config.toml
num_hidden_layers = 9
hidden_size = 128
num_attention_heads = 2
num_key_value_heads = 2
head_dim = 64
intermediate_size = 512
vocab_size = 8192
hidden_act = "tanh_gelu"
norm = "rmsnorm"
norm_place = "pre"
norm_eps = 1e-05
positions = "rope"
rope_theta = 10000.0
rope_fraction = 1.0
qk_norm = false
attn_scale = 0.125
bias = "none"
tie_word_embeddings = false
parallel_block = false
init = "normal"
init_std_qkv = 0.045
init_std_o = 0.0558
init_std_up = 0.0643
init_std_down = 0.0643
optimizer = "soap_variant"
learning_rate = 0.00828
weight_decay = 0.0
lr_head = 0.00894
max_grad_norm = 1.0
warmup_steps = 200
schedule = "wsd"
decay_fraction = 1.0
decay_shape = "sqrt"
final_lr_fraction = 0.0
batch_tokens = 32768
max_seq_len = 128
doc_mask = true
train_tokens = 91510000
max_steps = 2793
dataset = "wikipedia_en"
Each number is 128 + 24 x the weight over its row's rms, rounded and kept within 0 to 255. Layers, rows and columns count from 0. The size above them is the row's rms in percent of the matrix's.

# layer 5 attention query, 128x128, rms 0.0453, rows 0-26, columns 0-127
size [ 84  77  75  87  83  93  93  97  93  88  98  94  76  80  83  83  83  77  77  70  83  73  78  70  76  75  79]
[[148  90 107 107 113 141 126 132 128 170 141 114 101 124 150 116 135 131  79 132 136 115 176 125 154 166  93 135 154  98 116 179 123 111 147 104 109 122 149 105 101 144 117 143 158  92 105  98 116 143 147  69 116 113 137 145 123 158 147 157 117 149 141 131 172 192 169 133  90 151 128 103 141 147 146 110  80 137 152 143 124 139 118 139 142 106 126 121 111 143  91 137 174 120 133 153  98 150 153 129 117 158 126 137 105 138 110  77  98 132 132 114 125 173  87 120 177 115 113 144 160 143 107 132  86 136 133 130]
 [133  76  94 127  87 100 151 148 111 122 181 168 100 141 100 148 156 124 106 139 132 120 184 151 155 137  98 103 131 121 142 163  84 123 130 125 110 131 123 137 148 125  97 107 140 121 116 106  98 128 106 143  88 126 127 150 127 104 131 117 158 135 114 105 116 161 138 123  85 119 117 101 142 158 158 109 108 124 114 147 173 140 117 160 167  78 166 140 131 137 120 123 147  94  94 143 112 147 143 165 126 124 178 121 149 147 122 169 124 133 124 161 135 142 163 139 170  95  69 139 130 107 100 161 149 122 100 143]
 [ 97 145 101 142 124 164 155 110 131 157  98  94 125 148 161 101 121 151 113  90 104 101 107 144  62 103 171 138 110 143 103 145 110 131 115 134 155 126 105 175 138  67 159  90 121  84 143 160 156  86 114 121 117 144 152 136 118 163 126 125  64 101 114 181 100 110 118 119 117 130 101 160 113 124 151 138 150 113 137 162 109 120 110  91 135 175 109 111 153 121 112 117 152  99 118 104 107 138 118  93 107 115 124 112  93 124 126 118 136 145  94 131 129  85 107 119 112 123 137 118 123 122 107 112  99 100 132 128]
 [144 151 105  54 142 144 144 146 135 105  99 121 166 140 148 137 168 141 113 160 156 113 134 120 158 114 135 164 173 118 122 106 179 102 132 145 124 120 127  98 108 142 121 176 112 141 147 150 135 152 140 135 142  82 115 114  77  75 125 115 163 120 113 117 166 112 104  82 160 124 124 112 120 121 118 125 134 147 149  85 111 156 152  92 144 120 100 131 148  82 161 141 148 170  97 115 139 131 156 127 112 128 110  93 132 112 135 100  83 124 100  88 121 100 116 173 117 147 123 146 143 115 142 132 130 130 156 111]
 [121  92  67  97  95  89 163  97 141 167 152 154 164  93 143 160 135 103 146 173 175 164 142 143 191 145 140 138  98 105 123  90 118 131 115 147 144 118  95 116  99 176 147 131 124 119 126 134 149 126  80 127 121  86 109 146 104 151 147 135 105 140 124 148 158 130 152  89 136 143 122 124 159 154 133 134 122 130 159 143 140 107 140 130 129 150 132 110 122 114 146 141 129 100 113 124 131 160 152 164 147 127 155 120 124 121 116 119  94 132 184 149  85 120 154 148 145 109 144 126 145 166 116 109 110 173 153 144]
 [137  69 123 109 152 132  84  83 151 138  97 144  87 163 172 135 129 128  87 155 108 127 119 150 128 149 143 147 116 143 135 137 150 161 165 121 127 100 140 146 112  97 125  89 127 125 145 133 121 171 120 159 118  71  80 128 137 168 133 143 108 132 116 161 148 135 158 129 151 159 131 116 175 155  95 135 125  98 116  88 155 117 136 125  99 122 149 117 102  93  94 120 126 143 127 160 124 120 108 136 110 155 103 106 131 125 144  91  91 132 103 154 139 114 126 144 177 126 157  75 143 120 136 186 127 123 142 136]
 [106 138 108 106 105 117 110 134 156  98 140 115 151 147 131 167  70  99 144 117 106 108 119 115 144 114 156 144 138 134 134 134 116 154 168 126 158 108 101 111 125 146 148 124 129 151 122 164 175 146 106 185 172 123 128 125 106 122 117 122  98 104 148  93  96 105 120  97 124  80 103 186 115  71 126 124 142 137 152 122 114 178 116  95 143 121 134 143 152 117 139 103 105 134 112 143 119 139 173 152 155 122  98 125 126  79 107 122 142 179 124 146 137  89 107 114 111 145  90  91 103 151  98 116 128  88 129 118]
 [160 161  96  90 163 123 125 118 141 144 167 119 186 125 135 150 126 140 151 158 154 139 118 110 149 159 128 123 132 116  89 132 106 146  82 148 111 138  84 126 144 174 133  93  96 136 105 113 135 200 164 104 134 134 133 127 144 146 136 124 157 127  99  83 119 135 148 126 147 143 155 100 138 112 101 187 117 136 134 109 160 131 140 115 102  92 125 108 124 124 130 148 153 150 116 114 148 114 138 137 111  92 166  99 122 148 101 151  93 143 151 111 121 124 128 130  82 143 135 167 136 158 157 185 124 115 152  91]
 [108 129 102 167 119 155 154 138 101 138 145 127 127 103 140 147 159  98 152 140 126 116 111 133 128 131 113 139 141 116 131 157 142 142 128 102 154  76 105 169 131 152 109 123 170 123  92 118 126 173  92  99 140 132 129  75 114 170 151 137 162 111 149  96 102 114 160 113 101  93 130 130 161  84 143 130 147 158 169 117 109 100 118 106 171 137 173 114 149 141 151 115 102 114 121  82 118 128  96 101 130  85 116 146 145 157 139 101 146 136 160 116 156 131 147 137 125 146 137 121 139 165 125 132 130 105  47 108]
 [120 111 117 141 118 108 112  59 111  88  90 154 116 134 137 134  99 113 159 134  92 115 154 137 145 113 122  81  83 165 143 119 134  68 160 124  90  91 103 145 140  80 101 144 124  81 121 119 109 154 104 130 119 119 157 120 117 123 115 143 119 100 123 140  90 106 133 146 141 123 114 135 175 139 123 129 134  86  91 130 179 116 154  82 115 103 143 174  97 134 119 101 148 149 126 139 121 130 122 125 117 129 132 158 124 132 114 146 121 155 138 138 191 137 139 140  85  94 151 106 166 152 130 148 125 123 101 134]
 [154 110  90 131 123 126 121 131 127 161 154 119 144  89 135 134  95  74 107 133  64 122  96 148 120 121 126  99 152 100 157 127 109 101 139 110 102  72 122 166 140 149  91  97 129  99 145  84 168  97 144 144 148 129 143 137 134 126 141 144 178 113 125 132  90 149 155 136 149 115 120 138 127 132 147 159 124 160 105 135 157 109 103 127 113 187 132 167 128 136  74 158 151  93 126 161 120 131  92 150 102 134 123 148 131 136  99  98 130 176 111 144 171 163 147 125 137 107 130 129 131 133 124 130  95 110 147 101]
 [136 126 155  95  96  99 114 136 115 139  99 137 115 133 153 155 196 166 131 133 118 134 125 174 127 122 112 129 116 138 117 145 116 119 151 147  93 102  86 132 121 127 136 135 100 116 134 107 147 152 137 153 150 120 137 153 116 166 140  81  84 112 153 133 129 115 156 111 147 112 125 113 145 117  95 192 107 109  95  86 126 182  97 128 166  96 117 132  92 121 136 148 114 121 104 161 133 111 128 170 100 148 113  96 155 118 117 160 136 145  91 187 151 125  81 125 114 171 119 164 110 104 133 155 135 131 129 127]
 [ 87 129 159 122 127 106 111 141 149 152 145 157 146 130 137 133 125 165  95 136 145 140 112  86 199 133 127 109 152 102 104 138 145 119  98 151 115 119 104 151 140 127  98 127 136 100 115 131 139  99 136 145  93 146 124 122 115 105  94  82 160 127 128 128 115 132 101 132 110 124 162 148 140 149 128 129 102 164 180  89 114 138 147 106 145 115 124 129 125 105 151 142 160  40 102 163 124 101 157 136 155 124 152 143 174 145 107 172 176 145 107 117 131 131 150 112 103 117 159 164 134 127 135  95 111  88 152 107]
 [102 113 102 164 141 154 210 160 113 117 148 106 139  81 160 122  97 138 154 116 144 114 128 119 102 130 109 129 147 130 132 108 119 146 146  93 144 129 100 129 134  85 137 142 132 128 140 117  79 130 179 123 171 152 136 113 130 149 150 144 128 180 134 110 104 149 118  95 117  95 142 107  90 123 150  96 201 121 146 181 131 108 136 134 111 143 126  94  91 137 113  95 139 136 155 113 117 128 138 126 106 126 110  91 123 161 141  76 127  92 130 130 115 147 132 130 114 135 156  96 118 138 147  97 129 160  97 102]
 [128  99 109 107 131 115  84 128 179  84 138 154 119 177 107 100 145 131 129 152 101 117  88 128 100 127 106 127 112 166  98  98 128 114 135 115 105 115 112 131 135 118 135 110 110 142  97 113  95 154 140 159 100 101 146 126 170 144  95 175 120 109 128 102 129 183 160 159 108 158 106 117 140 142 119 155  91 139 116 101 132 125  85 124 148 101 160 119  56 128 141 182 146 126 141 146 149 123 120 123 160 122 166 123 118 113 154 146 115 146 139 119 173 115 113 135  97 137 101 153 137 129 172 115 116 110  90 107]
 [ 80 147 110 103 134 161 166  87 105 138 147 105 186 107 152 162 154 171 126 164  85 127 182 129 123 136 163 148 139 104 129 100 176 132  92 154 121 138 127 115 107 154  97 124 157 144 124 126 152 128 155 143 111 130 111 134 133 140 112 155 166 145 102 151 151 137  83 174 149 113 127  90 164 125 116 132 127 138 108 145 147 177 114 132  88 109 117 173 156 159 106 168 100 119 120 123 124 148 113 122 143 138 127 125 130 143 129 156  94 148  78  92 161  96 130 140 102 121 124 125 103 132 131 149 106 138 128 122]
 [146 102 142 130  94 124 125 127 127 130 100 120 117 110 121 118 135 162 129  71 145 142  95 106 194 182 136 149  76 166 139 126 134 170 147 109 138 126 110 132 189 134 124 100 169 106 126 129 151 155 111 195 104 137 120 140 122  80 124 138 105 106 145 133 129 143 156 142 117 130 108 123 121  97 119 180 142 126 110 136 148 138 138 114 148 101  95 134 134 148 125 120 143 148 125 144 137 109 130 168 121 162  92 113 107 140 108 139 166 143 192 103 144 137 176 142 128 123  87 121 154 109  96 150 155 130 122 113]
 [138 120 136  80  91 144 147 130 124 147 144 135 123 101 101 115  94 138 184 136 148 167 141 118 137 143 158 105 138 130 110 108 150 110 161  95  90 168 142 130 149 133 113 107 117 108 158 174 185 122 127 130 135 148  96 144 154 135 153 130  98 155  94  86 107 131 167 136  73 132 105 201 131 123 117 124 145 141 151 136 104 148 135 147  76 132 142 143 154 134 142 112 121 112  82 109 101 107 141 149 132 158 139 126 104 122 132 183 161  76 129 119  99 136  91 125 135 125 124 116 136 107 125 157 107 142 141 145]
 [149 132 110 152 117 124 149  94 162 133 100  98 107 161 115 125 127  86 130 146 123  94 122 108 153 164 112  89 140 101  73  93 106 118  98 102  85 105  98 114 104 127 105 119  87 151 142  86 138 138 169 121 163 105  93 130 119 112 106 115 102 122 107 131 107  91 146 135 140 136 102 111 167 157 158 168 110 128  99 116 138 100  69  99  99 145 141 136 117 145 101 121 100 110 156 125 113 113 137 113  76 146 169 123 133 121 129 109 155  99 104  77 151 123 126  72 150 133 138 133 107 144 135 131 115 143 108 122]
 [ 99  99 109 132 125 146 120 114 132 163  96 133 102 128  95 109 150 127  99 144 160 166 173  95 162 108 129 138 122 126 122 194 137 127 167 128 113 126 137  98 114 179 166 159 120 156 126 122 133 117 147 146 107 132 165 152 113 158 124 120 103 141 112 137 138 123 125 161 162 120 138 117 141 118 116 147 106 178 144 121 161  92 124 114 151  77 136 131 131 165 149 160 171  51 132 160 161 100 169 147 139 126 134 134 119 106 142 147 121 124 124 141 136 121 115 127 111 149 123 141  75 132 109  89 103  86 157 111]
 [103 161  95 155 124 134  72 127 196 135 153 101 146 143 141 121 110 122 105 166 115 110 144 118 115 131 151 113 159 140 118 116 164 122  90  90 152 132 107 139 122 162 120 101 106 170 124 126 167 112 151 116  98 143 169 144 110 135 109 124 136 116 106  71 150  83 154 131 135  70 160 131 138  80 154 144 105  91 105 101 140 153 125 155  94 146  98 142 103 128 131 117 112  60 100 121 134 108 123 133 144 130  95 140 143 132 139 150 130 129 135 125 139 128 132  60 106 130 140 103 130 127  99 124 142 140 135 127]
 [159  94 134 126 141 140 126 140 145 162 158  96 122 122 148  95 141 124 132 154 102 119 128 164 141 144 117 118 125  88 115 167 126 117 109 115 111 148 110 138 148 135 135 102 120 150  93 128 118 153 115 140 135 105 100 109  94 140 138 160 159 102 125  89 166  94 145  79 142 140 113  97 128 114 122  82 124 149  96 118 159 138 105 142 154 167 176 126 111 126 129 124 140 134 126 131  98 123 129 149  96 156 199 182 135 153 145 157 110 114 103 121 172 160 147 194 170 156 132 170 105 151 141 144 100 146 124 126]
 [150 137 150 146 106 123 149 120 146 111 142 123 105 162 144 146 140 180 114  88 107 103 149 177 103 135  87 121 114 115 159  74 150 135 138 132 120 106 135 124 108 138 169 125 154 140 160 139 101 126 156 130 101  67 104 126 182 153  92 106 153 103 129 148 119 101 132  62 135 143 134 137 189 114 149 128 118  92 141 108 117 118 107 151 113 104 112 147  91 107 166 151 139 118 148 164 127 117 112 108 131 144  94 133 148 119  97 119 156 126 123 131 166  84 117 139 133 151 113 118 104 139 129 120 188 128 110 135]
 [141 135  88 112  94 140 164 139 154 126  96 135 104  97 150 119 113 140 130 135  81  95 102 110 107 112 139 102  51 126 128 107 131 151  97 130 137 134 101 134 103 100 131 140 145 118  96 122 140 116 117 101 135 150 169 134 150 185 133 160 163 119 141  93 108 117 174 140 153 134 153 137 149 128 128 156 133 119 114 101 144 105 184  99 131 115 170 132 129 114 121 104 132 123  86 108 148 176 136 114 135 164 130 179 116 140 163 126 101 141 130 102 115 140 112  92 142 137 123 153 136 167 122 165 160 150  84 155]
 [113 125 133 133 174 141  76  98 136 138 139 112 144 116 151 143 116 114 136 118 112 114 126 157 103 133 145 100 167 210 108 125 137  80 116 118 165 176 123 124 116 141 157 142 136 117  94 118 163  85  89 132 125 150 154 129 138 147 130 122 115 107 156 134 134  91  96 127 150 138 100 145 107 133 127 102 113 113 136 144 158 168 135 163 130 141 101 137 126 152 130 101  72 150 123 139 126 109 131 166 173 127 156 168  85 134 131 172 181 134 125 109 167 126 109  87 128 129 121 134 109 146 111 120 173 131 155 146]
 [161  91 151 147 141  99 139 109  94 117 124 125  79 136 109 127 148 137  92  89 150 127 145 130 121  81 148 108  92  71 161 139 132  96 136 139 160 168 143 137 154 138 126 167 127 147 139 137 143 132 158  97 124 150 125 116 161 111 132 131 134 144 115 143  90 161 111 156 134 109 129  82 103 137  92 136 139 181 159 170  97 143 134 146 134 145 125 142 147  73 145 124 111 131  73 134 132 106 109 114 127  98 177  90 123 121 112 142 173 146 108  94 143  97 123 154 109 123 165 139  96 105 157 140 132 130 138 110]
 [147 117 122  63 105 117 106 118 122 124 107 145  97 196 140 166 130 142 133 127 123 186 155 161 154 107 137 175 133 141 140 105 117 109 113 136  90 147 100 102 133 118 105 122 149 108  70 139  92  94 157 115 116 134 133 167 108 150 108 132 119 118  92 123 125 132 114 141 138 123 151 154 176 167 132 157 118 122  90 161 126 151 128 102 124 147 156  83 122 109 136 132 131 146 143 147 135 161 112 148  99 139 129 139 146 106 111 153 144 133 139 138  86 153 143 101 128 138  97 133 158  86 142 158 153 172  92 160]]
# layer 5 attention key, 128x128, rms 0.0455, rows 0-26, columns 0-127
size [ 76  73  77  80  77  84  83  97  86  85  88  99  95  80  74  79  74  73  77  72  77  74  66  66  70  69  69]
[[106 121 118 126 120 109 122 129 120 108 135 138 155 122 125 142 141 112 149 165  87 108 122  88 118  40 149 137 110 116 127 106 134  91 101 116 149 115  94 193 116 140 140 156 148 116 166 147 124 107 136 132 120  94 146 125  86  97  99 140 148  94 143 166 150  88 109 105 130 198 134 124 108 110 110 116 136 176  85  93 127 101  97 115 139 135 134 124 153 111 121 156 140 117 126  95 168 115 123 129 113 142 149  97 131 144 113 140 129 176 145 136 178  89 132 113 132 156 150 156 157 122 140 131 100 128 140 135]
 [130 112 128 158 174 130 129 130 118 144 102 111 119 136 136 140 201 142 141 163 142 151 136 122 137 116 129 143 136 140 114 140 128 110 130 106 171 134 158 161 141 143 130 162 140 107 101 145  75 154 157 137 131  88 137 180 165 156 118 123 108 135 131 153 155 135 152 130 129 182 155  98 144  99 111 156 131 148  89  68 139 145 122 176 153 164 116 150 128 162 131 152 139 105 166 104 108  86  83 120 164 118 181 114 149 109 113 118 106 125 127 124 167 164 108 117 112 113  97 111 113 135 133 139 113 150 122 120]
 [189 159 126 100 137  94 163 143 145 127 129 124 149 162 112 113 102 145 105 144  97 144 156  76 143 103 112 123 119 131 104 130 109 156 157 156 144 168 141  76 155 121 158  97 109 159 117 111 148 172 161  96 160 146 103 158 144 166 120 110  97 121 119  93 154 145 162 118 113 162 151  99 104  74 118 151 112 123  96 131 129 174 149 150 127  98 163 137 154 120  99 132 114 160 114 156 100 114 108 132 148 139 148 117 149 160 129 102 134 103  95 123 120 151  98 155 111 113 125 113 141 131 104 142 147 167 134 126]
 [107 109 161 137 125 124 117  93 114 146 114 112 143  85 181 123  92 128 130 118 159 110 133 124  80 119 136 115 129 150 112 145  95 132  93 147 136 157 131 109 125 116 134  70 111 120  95  71 138 112 150  79 109 180 138  87 152 108 152 146 141 132 106 102 106 123 121  77 107 126 164 131  91 117 148 131 141 112 146 183 114 113 157 108 113 122  98 108 158 108 148 100 111 166 123 147 106 133 134 117 119 132 146  91  94 123  84 113 147 108 106 160 107 183 115 106 131 125 140 106 117 163 128 128 115 166 111 145]
 [135 128 152 157 122 119 156 137 106 113 145 112 105 136 139 160 159 110 102 106 161 123 140 148  93 127 145 170 127 113  96 139 164 104 107 110 124 150 141 135 118 135 145 145 119 118 120  76  98 132 178 170 101 104  71 119 135  96 164 122 140 132 124 153 138 142 119 113 111 159 106 146 153 122 124 164 137 129 149  92 112 117 116 163 161 146 129 121 149 156 115 174 120 179 139 105  93  83  98 149  95  89 121 122 137 138 107 129 107  78 174 155 106 173 158 141 153 115  82 136 133 150 161 117 136 112 145 113]
 [117 171 128 111 117 129 115 140 145 130 160 145 144 137 131 114 102 112 138 106 147 107 114 136 159 178 144 135 116 151 145 134 111 162 141 185 119 127 108 119 105 105 134 151 127 127 146 161 137 133 126 124 113 139 129 143  99 165  81 156 116 129 166 146 117 154 132 170 159 112 115 121 146 117 113 128 124  63 107 122 139 113 123  92 101 134  55 143 126 133 132 130  66 122 140 154 128 160 109 121 131 149  85 171 121 106 110 132 134 115 114  88  97  89 100 152 160 147 121 138 143 104  63 136  97  77 104 114]
 [101 145 152 124 160 129 129 139 125 187 169 107 110 103 115 126 116  94 160 103 134 118 142 120 133 111 131 131 137 120 114 162 122 150 211 132 154 138 128  95 133 137 154 162 130 188 127 109 147 126 184 149 100 163 125 116 136 107 117 132 121 160 116 131 132 154 139 142 140 140 108 113 109 110 128 145 130 170 154 116  91 133 117 156 123 118 108 109 146 133 173 128 106 141 143 144 135 142 194 138 131 123 100 117 120  81 165 117 159 141 134 126 162 177 142 164  96  95 108  83 102 137 137 115 139 132 100 170]
 [132 107  92 114 145  84 123 129 153 149 137  90 146 115 136 167 138 147 122 135 135 132 106 107 137 158  98 129 135 104 128 155 148 123 126 123 130 165 157 105 138 159  87 148 120 104  65 100 126 150 129  94  99 129 114 163 132 126 122 115 117 119 112 132 102 144 143 166 153 179 177  93 126 111  95 138 123 111 151 130 126  97 118 145 196 125 133 100 111 127 126 121 114 110 129 125 157 114 133 123 136 110 160 106 113 152  97 116 100 127 143 146 150 180  57  74 156 128 111 143 176 152 132  99 161 122 152 121]
 [145 162 128 105 125 126 101 103 158 114 136 123 111 125 113 142 134 167 147  93 122 152 136 131 100 106 153 144 171 100  80 137 174 117 151 193 165 177 118 110 123 128 159 109 154  98  94 110 152 156 169 117  91 124 130 115 156 134 104 120  93 134 165 166 138 150 125 152 127 178 127 122 131 135 135 139 138 158 159 130  70 154 124 119 149 114 144 143 164 148 125 120 110 115  89 114 125 107 106  93 124 107 143 150 127 162 145 114 118 111 119 130  97 158 113 192 111 146 102  92 122 151 153 110 129 136 112 143]
 [150 130 129 120 171 116  99  92 127 118 122 142 167  99 120 134 115 129 116 155 147 165 117 135 114 142 133 116 118 195 168 131  81 108 118 129 134 105  77 155 159 129  87 114 120 115 124 136 146 166 164 142  83  96 110 126 134 179 130 117 158 106 143 113 144 157 133 141 134  96 111 116 126 130 108 161 148 128  67 135 114 136 128 134 113 126  87 114 128 119 140 138 147 106 100  87 122  87 126 114 183 111 122 136 105 122 133 120 142 131 127 123 132 131 104 156 126  93 135  90 109  88  56 172 145 100 140 116]
 [123 120 113  95 117 115 156 118 153 149 123 153  94  94 109 127 121 122 150 126 105 152 142  98 171 113 129 147 163 136  99  77 168 110 167 134 126 101 130 122 141  89 138 132 129 115 121 129 117 158 153 156 134 117 104 184  89 136  96 131 116 141 140 113 104 134 149  71 162 101 140 113 120 151  94 192 107 151 143  62 144 117 113 154 108 113 136  99 105  96 111 129  99 128 142  98 128 157 160 119 108 161 136 113 105 125 146 160 116 132 147 150 168 122 142 131  98 110 155 126 169 130 118 139 131 146 187 148]
 [137  72 113 136 102 104  92 129 142 136 122 179 121 118 125 162 165 143 141 101 113 172 116 126 116 121  95 100 101 130 131 141 111  79 106 147 144 130 127 140 141 133  90 130  90 122 135 141 140 149 120 122  93 115 140 157  94 139 167  96 104  74 152 129 132  94 169  99 113 120 116  87 138 151 107 178  93 119 135  97 151 115  89 121 180 100 122 148  99 144 126 172  89 136 164 137 135 114 108 150  84 104 133 113 146 117 116 147 107 136 146 157 121 162 118  73 149 138 114 145 104 130 129 109 127 133 153 119]
 [148 112 135 132 118 109  90 150 140 135 124 165 142 145  88 172 146 164 141 158 125 100  90 178 164 162 114 114 153  73 134 142 105 101  87 122 102 127  75 112  98 149 119 145 117 107 105 128 113 131 135 122 116 110 129 187 107 130 152  97 126 108 134 151 140 160 178 110 147 140 173 117 147 152 123 139 132 126 130  64 151 144 129 140 174 100 141 129 106 133  94 132 154  91  91 134 147 136 160 161 167 131 141  92 147 157 148 142 133 112 151 136 130 106 129 116 126 128 143 127 139 150 155  97 106  96 117 136]
 [120 185 142 104 114 124 125 150 146  92  98  92  79 117 125 133 129 147 151 128 160 130 143 135 115  81 129 138 134 154 135 103 122 158 137 122  90 112  74 119 125  86 140 154 151 152 137  97 102 131 126 119 149 145 111  83 144 147  94  99 156 181 146 129 150 119 101 138 125 159 110 157 111 167 134 103 159 111 155 133 164 125 169  95  65 131 136 108 158 137 167  74 139 129 118 135 119 155 128 135 121  94 125 167 117 101 120 144  89 160 114 131 129 138 136 187 134 112 135 110 133 157 119 146 147 139 126 131]
 [160 136  79 137 158 119 106 116 130 152 101 150 152 128  58 113 127 118 108 147 113 118 111  87 119 162  93 154 151 160 130 140 144 123 129 125 114 123  77 158 129 144 144 135 159 126 145 141 109 114 137 137 108 127 142 144 124 107 106 158 158 116 124 124 138 148 160 143 113 112  98 107 124 134 132 138 126 124 140 128 109 114  96 176 157 131 109 154 113 105 125 156 134 139 169  56 131  85 108 140 182 156 107 129  89 156 153 135  86 127 165 175 145 122 109 111 165 120 121 162 174  99 112 156  91 110 135 138]
 [111  55 110 116 115  96 119 123 136 152 125 122 169 136 161 141 152 137 104 116 152  77 115 124 137 115 131 122 168 137 122 157 122  99 120 123 142 126  94 110 182 122  83 107 107 157 126 118 143 102 122 108 104  97 109 137 154 150 132 125 164 118 108 164 136 157 154 109 102 141 159 122 134 110 138 102 172 113 133 121 144 145  94 122 113 120 102 169  89  77 148 139 129 132 119 113  94 128 104 157 127 101 162 120 181 134 154 116 111 178  79 162 136 143 117 108 122 110 125 109 134 101 161 157 154 130 116  84]
 [127 112 125 127 132  96 165 164 183 115 124 140 145 119 137 120 106 176  81  87 104 175 153 132 112 171 107 128 101 148 179 138 141 136  90 108 127 100 119 103 115 143 130 142 131 150 163  85 153 121 105 138 127 130 182 148 124 144 107 178 135 109 120 100 158 125 121 131 146 148 142  82 136 107 124 120 138 135  98 108 176 148 149  77 143 103 104 158 151 136  97 125 114 137 131 125 146 149 120 143 128 155 111  98 124 107 138  92 118 141 122 116  98 156 106 155  89 151 150 143 136 104  85 173 119 111 155 127]
 [139  98 175 146 110 114 140 128 103 109 128 174 109 143 106 150 131 123 136 140 114 140 149 167 157 134  84 133 143  64  91 131 161  92 139 111 128 129 126 144  96 129 123 140 132  93 162 124 114 104 103 152 119 109 112 177 141 129 140  88 132 111 194 128 167 159 125 155 116  98 141 155 151 139 109 105 118 145 100 149 137  97  74 127 148 121  98 118 109 137  95 130  76 164 135 137  94 120  98 164 109 165 104 154 108 140 110 107 113 117 124 109 155 144 126  80 103 122 163 116 142 141 133 133  97 136 153 121]
 [121 134 133 114 137 165 145 128 101 139 122 113 109  71 116 134 182  98 153 130 185 118 107 102 149 139 100 123 150 168 122 119 120 166 102 168 114 101 130 146 128 144 106 141 107 194 100  94 108 120 130 108 123 159 127 136 126 106 157 138 170 141 137 106 128 116 126 104 104 112 133 101 118 149 122 127  94 108 160 147 106 136 125 152 161 161  96 132 132 121 128 103 132 128 124 146 108 136 108 151 106 101 106 139 100  85  92 118 128  98  82 108 162 110  79 127  69 161 166 121 157 176 134 151 122 134 129 113]
 [ 50 114 131 126 143 126 140 140 151 140  96 160 128 138  96 116  96 112 137 132  89 131 135 168 140 115 100 130 136 113 152  84 114 126 133 141 149 124 146  99 113  85 211  96 162 165 104 152 132  73 139 114 122 165 116 157 118 138 147 159 126 137 119 102 118 105 152  85 117 109 109 185 124 108 121  90 118 123 148 149  87 133 114 146 125 114 127 101 137 144 151 123 152 139 132 114 127 113 112  92 109 120 103  91 119 110 113 128 173 118  83 140 160 129 115 140 127 136 149 141  85 123 147 138 145 160 108 114]
 [162 104 106 150 116 134 105 109 115 151 133 168 138 140 129  94 148 114 129 113  91  85 119 116 154  95 146 125 131 150 192 136 109 127  98 118 114 136 182 116 134 137 105 123 119 153 134 119 122  80  72  96 156 137 133 116 129 138 128  83 160 120 133 155 163 136 142 179 153 110 153 100 135 141 116 124 114 132 128 133 143 114 118 142 176 150 146 127  99 151 107  65 101 113 117 146  87  95 134 120 144 114 171  94 126 134 137 115 162 159  88 135 137 113 145  99 154  83  96 139 161 136 166 160 137 137 126 118]
 [102 155 114 143 135 140  97 123 138 133 138 103 118 123 177 123 120 136 143 149 118 103  96 131 136  74 129 154 132 116 105 128 136 170  86 141 154 115  71 142 110 147 142  84 127 134 114 170 152  84 129 132 145 171 106  85 144 155 155 135 148 122 179 157 109 102 102  91 119 117  99  93 136 114 144  75 161  88 129 119 133 132  98 167 108 144 127 152 139 136 137 110 100 142 165 130 104 142 131 159 154 121  98 176 104 118 102 143 142 145 119  87 104 122 129 138 116 141 115 162  98 124  90 147 143 123 100  97]
 [ 83  95 131 124 157 113 145 160 124 137 140 143 161 114 139 100 162 150 132 108 184 145 125 109 134 137 129 154 135 124 138 147 133 162  99 152 142 141 169 121 136 124 143 145 158 125 161 168 132 108 152 144 151 163 168 137 165 113  52 125 145 151  93 144  97 116 114 141 166 151 117 135 133 195 135 100 113 160 143  91 132 139 148 129 151 105 114 132 120 134 165 107 129 123 113 158  82 102 120 174 100 114 145 151 156 141 138 141 117  98  97 129 123  91 145 138 148 115 133 151  94  94 151 159 147 104 103 118]
 [117 128 157 138 100 108 137 159  88 109 155 122 146 146 158  87 156 120 135 127 125 146  68 116 104 138 144 108 145 179 137 134 112 158 109 154 107  93 136 142 126 100  92 100 148  96  99 137 101 126  95 123 126 144 139 101 159 158 149 149 158 119 128 110 115 109 135 139 133  49 124 159 122 111 119  94 157 142 126 177 129 117 139 125 118 149 149 150 119  81 141 142 166 114  66 114 120 114 129 163 154  92 165 152 136 136 133  97  96 103 128 141 129 128 122 135 152 168 118 136 135 139  95 164 121 122  82 108]
 [125 122 162 135 132 130 121 135 146 137 141 140 164 160  91 107 106 140 113 138 115 118 121 110 107 124 159 135 137 128 129 168  75  81 113 159 143 162 123 121 159 149  95 108 145 124 139 142 104  79 112  89 155  80  95 133 132 115 124  67  92 128 126 136 146  97 108  97 128 108 117 108 115 131 151 130 188 160 128 123 156 155 129 158 135 129 113 137 145 200 120 150 108 168 155 137 118 141 154  98 120 129 177 108 138 117 120 160 128 129 127 105 123 161 108  68  99 104  98 106 133 100 130 134 118 145 113 159]
 [131  96 123 110 121 146 117 119 135 130 125 152  88 104 102 122 170 140 148 148  96 168 130 131 109 165 154 123 123  54  71 203 138 119 120 129 108 109 123 143 117 121 114 129 167  94 102 137 158 141 183 133 119 119 135 120 127  74 135 144 110 185  90 114 130 140 125 134 110 135 171 137 133 108 132 130 122 143 130  63 118 137 163 170 142 113 121 103 144  99 109 167 101 104 158 144 111 117  93 121 121 106 119 118 146 133 136 121  83 156 152 115 163 141 107 114 116 127 144 139 118 114 124 102 121  99 126 128]
 [117 146 129 126  59 113 124 159 160  89 154 127 127 107 156 148 139 154 144 104 156 152 106 102 137  92 132 159 154 116 133 140 139 156 128 155 148 121 116 145  95 110 118 182 109 133 111 159 129 158 100 155 134 119  81 145 112 105 109 131 127 126 143 101 171 138  97  86 131 127 130 108 151 128 137 125 137 165 135 161  92  93 141 159  90 157 139 121 128 143 130 115 109 160 155 131 157 153 129 100 116 113 138  88 100 134 150 117 111 115 122 129 132 188 175 185 146 141 153  80 113  86 142 109 131 138  99 147]]